config.yaml
n_kv_head: 1
norm_eps: 1e-06
parallel_block: false
beta1: 0.95
beta2: 0.95
warmup_steps: 51
schedule: "wsd"
seq_len: 1024
Each number is 500 + 50 x the weight over its row's rms, rounded and kept within 0 to 999. Layers, rows and columns count from 0. Numbers have three digits each. The size before them is the row's rms in percent of the matrix's.

# v: layer 9 attention value, 32x96, rms 0.227, rows 18-31, columns 32-63
# o: layer 9 attention output (transposed), 96x96, rms 0.27, rows 18-31,50-63,82-95, columns 32-63
# gate: layer 9 MLP gate, 256x96, rms 0.31, rows 0-37, columns 32-63
# up: layer 9 MLP up, 256x96, rms 0.298, rows 0-36, columns 32-63
# down: layer 9 MLP down (transposed), 256x96, rms 0.289, rows 0-36, columns 32-63
v18 090:593418465604506474465511499574505527483540511446425413413502446485509472498401515554563426590515
o18 091:558363524518485499607527449573492434522570528462455413459486523586533518484508442507537482471401
o50 094:502553360443535487465538471537518444468571575502432591546499423408481501508536509576465492488468
o82 107:437564613548386488545439604476430506508445453537588565544560600562539505500473509429429499533585
v19 101:490522528421553473551479478550413519464479470569481458532493476465476669529491548496518393515535
o19 109:487502542408484508456448561448409507483430554525499565519507506539507478565427469534397488542582
o51 089:525421512489451533487529390592528479474565428534551527475541536341482468503605568440541471494376
o83 104:482492604530515528513571543458545493619409499469538473512558473549522494465462460534482564540491
v20 103:488470548518568511479434461463537444592483504408487525483444463502564469559449466445497514456435
o20 103:461416542403516470440611428417481500462471550471491501598559509455584508482524473520489538511505
o52 097:431567482562517482519558523482490524561496539501499475473423504473409568469503530425458476443570
o84 102:480582497499507504574499527595469514433377448479487522488558453606486489522464496562506526523556
v21 091:479474524514503429514540582518468447514469539530518445402455507545435553383489483507544441492473
o21 098:540608450508546485470404483572483478513548530533477478441545496485519441503471533543583519536521
o53 088:434493549479532546456495410559485508432574517488567522499492567508390527447643521518493496508465
o85 092:486566442558419519521516578481493479509506534492529587476476504545528464558513479442341497442508
v22 106:499439518484480447570427533552452533477543553524455489499547511569528401365481550476511464418443
o22 099:551502486516622538506507425474555494488497596500474516462495485571553483483499500481513508480388
o54 106:489495567482394530384546529504500502474497428460415450524514376405471537443589450565597522505496
o86 100:435567465524397405511561527456462505545555604491543515469443492607459471543436574488487481519508
v23 092:505481520485525475459569441466473444424460513479474498440504532499568480584491542447521482401520
o23 096:546570481550578492563554545474467513545482464436523412457470510438513554483472635470491451462479
o55 093:571431474468478414465412548417524557484567478559496487583414538592447508446519541527530509444548
o87 091:382463509514517581499545475481428469421501545484453497517501484543549521507436436489421554582485
v24 094:546507534582495497621471537477491514481507462474525470421563501497558403473459489416531523602501
o24 105:451531545429537518503441430417433492486582561468529438507520508416485501437538520514510479401461
o56 092:495525474561532566505563482552514500467472503496457508471544485425494580564592482445503560497520
o88 100:531498492459422386461458609521468520526444512481531484476541513536517462504423548553457460539546
v25 108:536481484541477484598508550499527496414546570483412541424427473393439446462461508384442491449499
o25 110:463524449515563585539419455510528443597433551579626477472527572590572462537494512475490481468575
o57 092:453496567471518437514487511416531514437526533476492484554418432422455589537411449532444402540459
o89 116:463544484514479492456599568550463558462481487436468527479586512433532424409517443481512510439451
v26 111:534534563593469554538588478424487516625482463513501517508513484533584500514552508462443481519491
o26 093:506604492505557551386460461478440545510486572578551356467561458589588446562504472445419471549468
o58 105:565469439490579435547492565466500442540515526422497529543444501540473521386466478509595495457450
o90 123:480466520418537526592503441490532535426460428506437567493486491495503493588532571449448522501599
v27 105:480537535494493506498600490556499507521530459408560561484459525503338491449493498539543457555533
o27 104:471476524564577435467471499501496456471467487472488501488535523511485441507508606411505447500480
o59 103:465541490430443472470442495527507557600539502501489451499446511485572450676490477541491555389522
o91 106:570497540452474484522607506455476510411481456542511549491523548432586536410546418606474516491482
v28 111:432479562419514481501420436527413611538516404493553480494454498478554430441478478517487513483508
o28 112:516475541588458465492512475509468450563482513479550640552565501523547532469528491557556515482591
o60 097:461512407531501514469478553523473486417449510536521432533479430444510549499495484426532454451473
o92 095:448450554375558490549496463480559511505504480386419512423523515578460474481504593518468474494482
v29 108:493447491612514424627503552526503408596495444495455589499493517518550605555457513467506541524535
o29 108:576476517414467435451382449469460470458495478564561569496516518581420559459451496517559510534607
o61 106:498566594505476534603591669565511572480347479455453435550506472444484495503475483624455511413525
o93 106:438475478502502499420495461516558508491512513507561543495454506523511361566497456482468504584457
v30 096:432425515459520582569527408498443495468503569547493489455454566509464464550475440483490580483528
o30 091:463536443461456558503493501467474531551449521529441589500461474524558487534506495543467453496569
o62 090:514405391534459512469513505416549437527587502513566528536447505486478567518433465501540500512433
o94 107:526454567549530440471557522557506533420474476489506443546521507559521533497520466536512512570518
v31 095:482470506502434486414543503481576560546505475543589571510542494565386506504449507557491536484520
o31 101:542584447585487505496463566568540480484479510544531602547507527466587454479436448485564532570433
o63 092:419583502497472502494498552441480463461537558533396544372456518493526537569564449542385551470563
o95 085:574412471462537570536473473439457527589522448477549461496559537557488515449514498508586452484528
gate0 103:513501475455543554506521528551466534530576457485398610580516474536410395489548438482528440495469
up0 099:452460478509545532538521535551581479603501516488502514465504515481554513484539395522515512518364
down0 101:501463471430548555388491575493571543546459531476463459429628436527516567485455518441546416499555
gate1 091:460525407536564474565510444489516452446509421452507610434480558459537466468454451446397474516479
up1 087:551559473507520456504462530499480495508455535530536448569540471494506487546512511530574503483497
down1 086:530505474466567473485573517576567477482445604552533588564500503523481427465581590502585463442486
gate2 099:543466511564570555442485517525482602534506476506525507465428536536536536416487428416448476432515
up2 100:440454523539515448551420526422524420527530511431451533530545481499482570404518548457505528438551
down2 101:461515460465450576509529480550570498519540459518609499423575501538460525517444472553498499512511
gate3 098:573535522448504592504480490486486546479583516518581520521539525495555479566491424540517423444523
up3 099:481450544515503577462519507427435590492559484499447491583525513528511467483455434526578581502537
down3 106:471426478504460529523479437554434490512380474520470429472577514548412512363487515561444561589519
gate4 094:545559474442474513493474520545498428424449595436472572570549430490448557534438537596485466568543
up4 091:470474489447488444390503482542504415547453465478379507530544607484500544556456407482531492494493
down4 092:475443588494574486520578534528529570494466403460484532592478560488545534522497546422433501453456
gate5 097:469487458429463586493411562554478547462441435480485516481481499530544555539517497597497477520484
up5 102:534525518456511458462600489543498468402524441436431421478463489534534531464519487451508407549443
down5 100:523572471481484522446598494518636551460452421583499510467505556581482529545525489578479484385498
gate6 102:568468601538529504481445576461539490477517459448413577489382536394495434376517537539496490516467
up6 100:434482532519437488506504446472479457575636553450486483444480466451514537516554597413467450472486
down6 100:479457487472426542541569520422564436533427469483490468522515493553524544507556559573461459567474
gate7 092:594497492454518532512479499538610472493511541448486541579507484498524538521481499548555451429401
up7 093:496485522582434600527524498393547465445557461525415559508500441480481490506532539627424476492555
down7 094:462485424561508548614517410519482491480509481476482579517530506501415566514518492533539554475509
gate8 092:599483513489480525600433520526497595472503418539456509492339561609489518468492459573509510454508
up8 096:465550510466534423580574444494455421494486389473485540543518387459449460530507392421448486524378
down8 094:504476542487507476430482508538540528488645586538512499443501515556463593530517430565507507488505
gate9 110:508410466491424448477445451488446597547490426473541492465599443535451475605441474437539502446511
up9 115:504521462444433564484587595516474439516502465514427496554426475507528347496518436475571421513498
down9 106:382477491513484472427534470511542437432547407476389561542414562488450453578474594492577500490508
gate10 109:513525377577536639491542516571433466491522494466568580503495493492480492464460455466562496502510
up10 103:543507518485532437453501467597403531551381558425392400565471541505434512479470547499530471514470
down10 107:491480518466514443440562467565629430523546462523490611507535501511459475537556504564520473508493
gate11 094:534478485466440525514439484421520506526492563516523393509477542528527458567455420577470485421561
up11 099:466454548476502483474538518563445485542593465568504509462399549552522531558554525552522524458439
down11 106:454554474472524441546570518524501485558457499526501526408494464569501476556513502493476496485494
gate12 106:497510510489503482552609439465512525502458514544542449467450517505587533543491494479550514484606
up12 098:553531570524512477466567466491447483414535500500492544449517506503473494471469598489404499508458
down12 098:399505526517528505493464498522501463488517475490490445540529532562504416511580488430557476504543
gate13 111:461502506588529596567452519471497510453428498473423454520441483514504462516412527472608518517484
up13 102:525449481587570568558479513470449531502466452478443494515542447520546488586508539511529540434540
down13 099:469506450526434548457527471473374588494473396573491524485444541492407493473576516577405490413502
gate14 101:551506578505506510525379570513512492441554474445491534522472532431659543535440478492577531502455
up14 100:502534576574478505571498547530462513445433457444567530457509445513447519424471451468465450459527
down14 099:505505525542553526497476569600460514493490579525499490466371536467462480610502540492508442444526
gate15 101:558500494404573498533533598452527581541526481500524458514438615591522464472455507505628490530513
up15 103:571475491524520516439544485486436558522499358515491472559460458409480562415428477507505542459515
down15 099:457452553465496483378445533537437470492542474455492491502466481489471535551475525382480534396485
gate16 104:550587475515504496467417506536469457528469489548473406540459485476493492523493552498400547511431
up16 099:482528574526413499501503439440526467595618468550514474515518468455454478441524509527449510619448
down16 093:482551517559564424500488520485444499458445546505604470491519508561457545580488468596531508558417
gate17 111:523502574421490440450503549548510469547464486447522485485459488525520476481505564513563538421575
up17 104:510541443486472495464580443542530532551500470487501505527515477511498566483412526497489607441524
down17 111:520486463495562528508494525468485415449476468487477515539493408537512463428397588462378529494455
gate18 104:542543547443538507518448443453495423450440541481510484447505470473486441544527515487457505489504
up18 106:519449497551460454571513562545490483575522553488560497507521455527523566510637512522404486527417
down18 093:506531550488521486526446552460485534558567494497479415432546460600509492464544526466518437481456
gate19 099:468554501448409480430529467592537425479494465546617490441464550515381468420572486425569489503482
up19 094:582487524520555519445519452601632515454531536482548515560522531518466439508488510422560478494505
down19 101:520533533525604464483515456500442458421403530488514477466442521525491460561434478553454482497449
gate20 112:517500482477516506479572382487474484496517442562539454565540440535424513554465450475534461543506
up20 110:510483488520630379418451428485477561572510535414456491529519500492571570473537468541528472452401
down20 110:494458461514552514556504558507490550516500439504546513426465482556406572484489503550481497556552
gate21 091:498605529573562491438482486490443528572540472596415479581517467486511426453533514510437535483506
up21 089:499481482473465518525421611517554533568529430542512512495489527600514555522523467512560476515475
down21 091:503487542468596449510445496495554479480543536560472465473489463516497486450501486466528484548456
gate22 101:492546516519572510536481425520449548518551490501468618481536492443467421568496534544470586613515
up22 103:520547476490507516554492527558519575440479474464512524540510379480498473484454500508494451480559
down22 106:521464545574489466456472549518544460452457571494532483595532503551508464567617444488509549506477
gate23 103:439460547513463598605548507441462576572448474568535539443476448459506550485431444406508500449563
up23 102:507430416487555562530470430474527440403488472522443572531512493512496530561524583457462382453472
down23 101:503514531448396443439488532485375475535475539499464427527575503480427496475489476508420475521460
gate24 100:550520484455570559521529505525561597479574442483535543521522443420487511504552600579581529462457
up24 103:474534461492501533436581477615579394517498438520492563448477626596501565571582506531561512490394
down24 110:496472470403511530524571543547532399554460482458388521512449508478569540545434436520513490524455
gate25 100:629554548537526417523638408532487534515553577504443499508596509515460565417511463495562569531407
up25 096:425524528529466495497437549562511552515440432480596468450473496532541381544433468568473548447499
down25 099:449463463502508517511489514474454477463467550486428431475513501504479512554451436488508588483436
gate26 099:523611531550539576487498445367533521543587524554461444457501484530472443422585436524520477465476
up26 102:561506553515492488459617509466486455433514505559522449513494490530568496507415571636415514543551
down26 104:449489567512436506509512480501427501543452528444487537557526539495448554538563493438535436536469
gate27 103:553488505463545476570516501465586483502521591493521459523453535495456577483474439497592489401475
up27 094:579542519447622480527445458472504491461527514494467596532551463525484442528495495557513500424537
down27 099:439427556489525511432507500341559492519543552554467560498476544472526457538487492516466576481448
gate28 097:441551551492460515455433468552503571545580517576492529437481508537576485507441505512441452523543
up28 114:543469477504578495508515528514532502524483449474588533532555536508461548580560506486493543523511
down28 109:572371523551558506509412480442565528485549540484445523484448468508548534548464482488488487487622
gate29 102:509460524532394437535499479539514586458509435502555568541456512523443402443528501562423515441410
up29 105:483455498497519486472562506506516496454479595412499547530490484408510566485570516511547586352483
down29 102:489504455484593512529502450523500413609555516549464535459554539507556470562530463467449437610470
gate30 095:525513482515509620501480494467445528495560485424558520383469570540521473466493516506551627477518
up30 095:520492449453484508499517578478524505469469557599457546550505474532493489425429524496544499502463
down30 097:581485526515558469433469465492579500463482462487544486466437556432558483576468423557485438648466
gate31 102:388431579545508459435528536462566475465561448505513447530539539446476523477430458546453495473513
up31 095:463451486545525565546526601476487421508481382458473557610499560581475524452467501522535462454431
down31 094:508512510598512405493467456450563456457486538515446505500413548481642556512520470506564488589491
gate32 099:458502539440540471450622470467440549478505442523445542511543411526545448490468591440491589509583
up32 095:465442486468488539535557513521499596394583376523491558609504566535588489441462505474596522431534
down32 096:579498605578540515577470547558541431446527424479497516620507492497516464501515398567469472551442
gate33 109:558536489484500445549467469502424500517485489540572552547481504471523514546496517415475497574505
up33 108:463537573442463467517523448440446415494487478462561442537487460461407454531545534659485494598459
down33 107:511484365494508489539538579512453435467534470519528406522517439465458571457534491490584519434474
gate34 090:599530467543479557455511462502511564437531433535450584609420515488509465501474488530468476497540
up34 100:462563555500579543565375554479531484579498580569565562374544511559500504506509546476516480553506
down34 105:476542527517520507488504553445500447497560480600548552493555580487482520502603493514484495528567
gate35 107:459531533526501507527461563426551536438533466538381503488468522468456537590462525512617477538504
up35 107:481503513544491463489529479412516467432467477489453494455513538442507460411487486468502559499430
down35 104:533384534424481490503531491566570498486582593563518487498443490590523460488493498563501465510555
gate36 108:504497549490579650428489425524531589503493419495444505439589531481548505536506402485493516479460
up36 099:498507580550541619532433400543522581541505434509444526492627570590538507498506411520458524491522
down36 100:487513528462472570522539488517504571481381433452474491451582489519543502545437487388426554444463
gate37 099:543466557524618562477491594448462541449460541471540519532541416517448457581585475473465492543421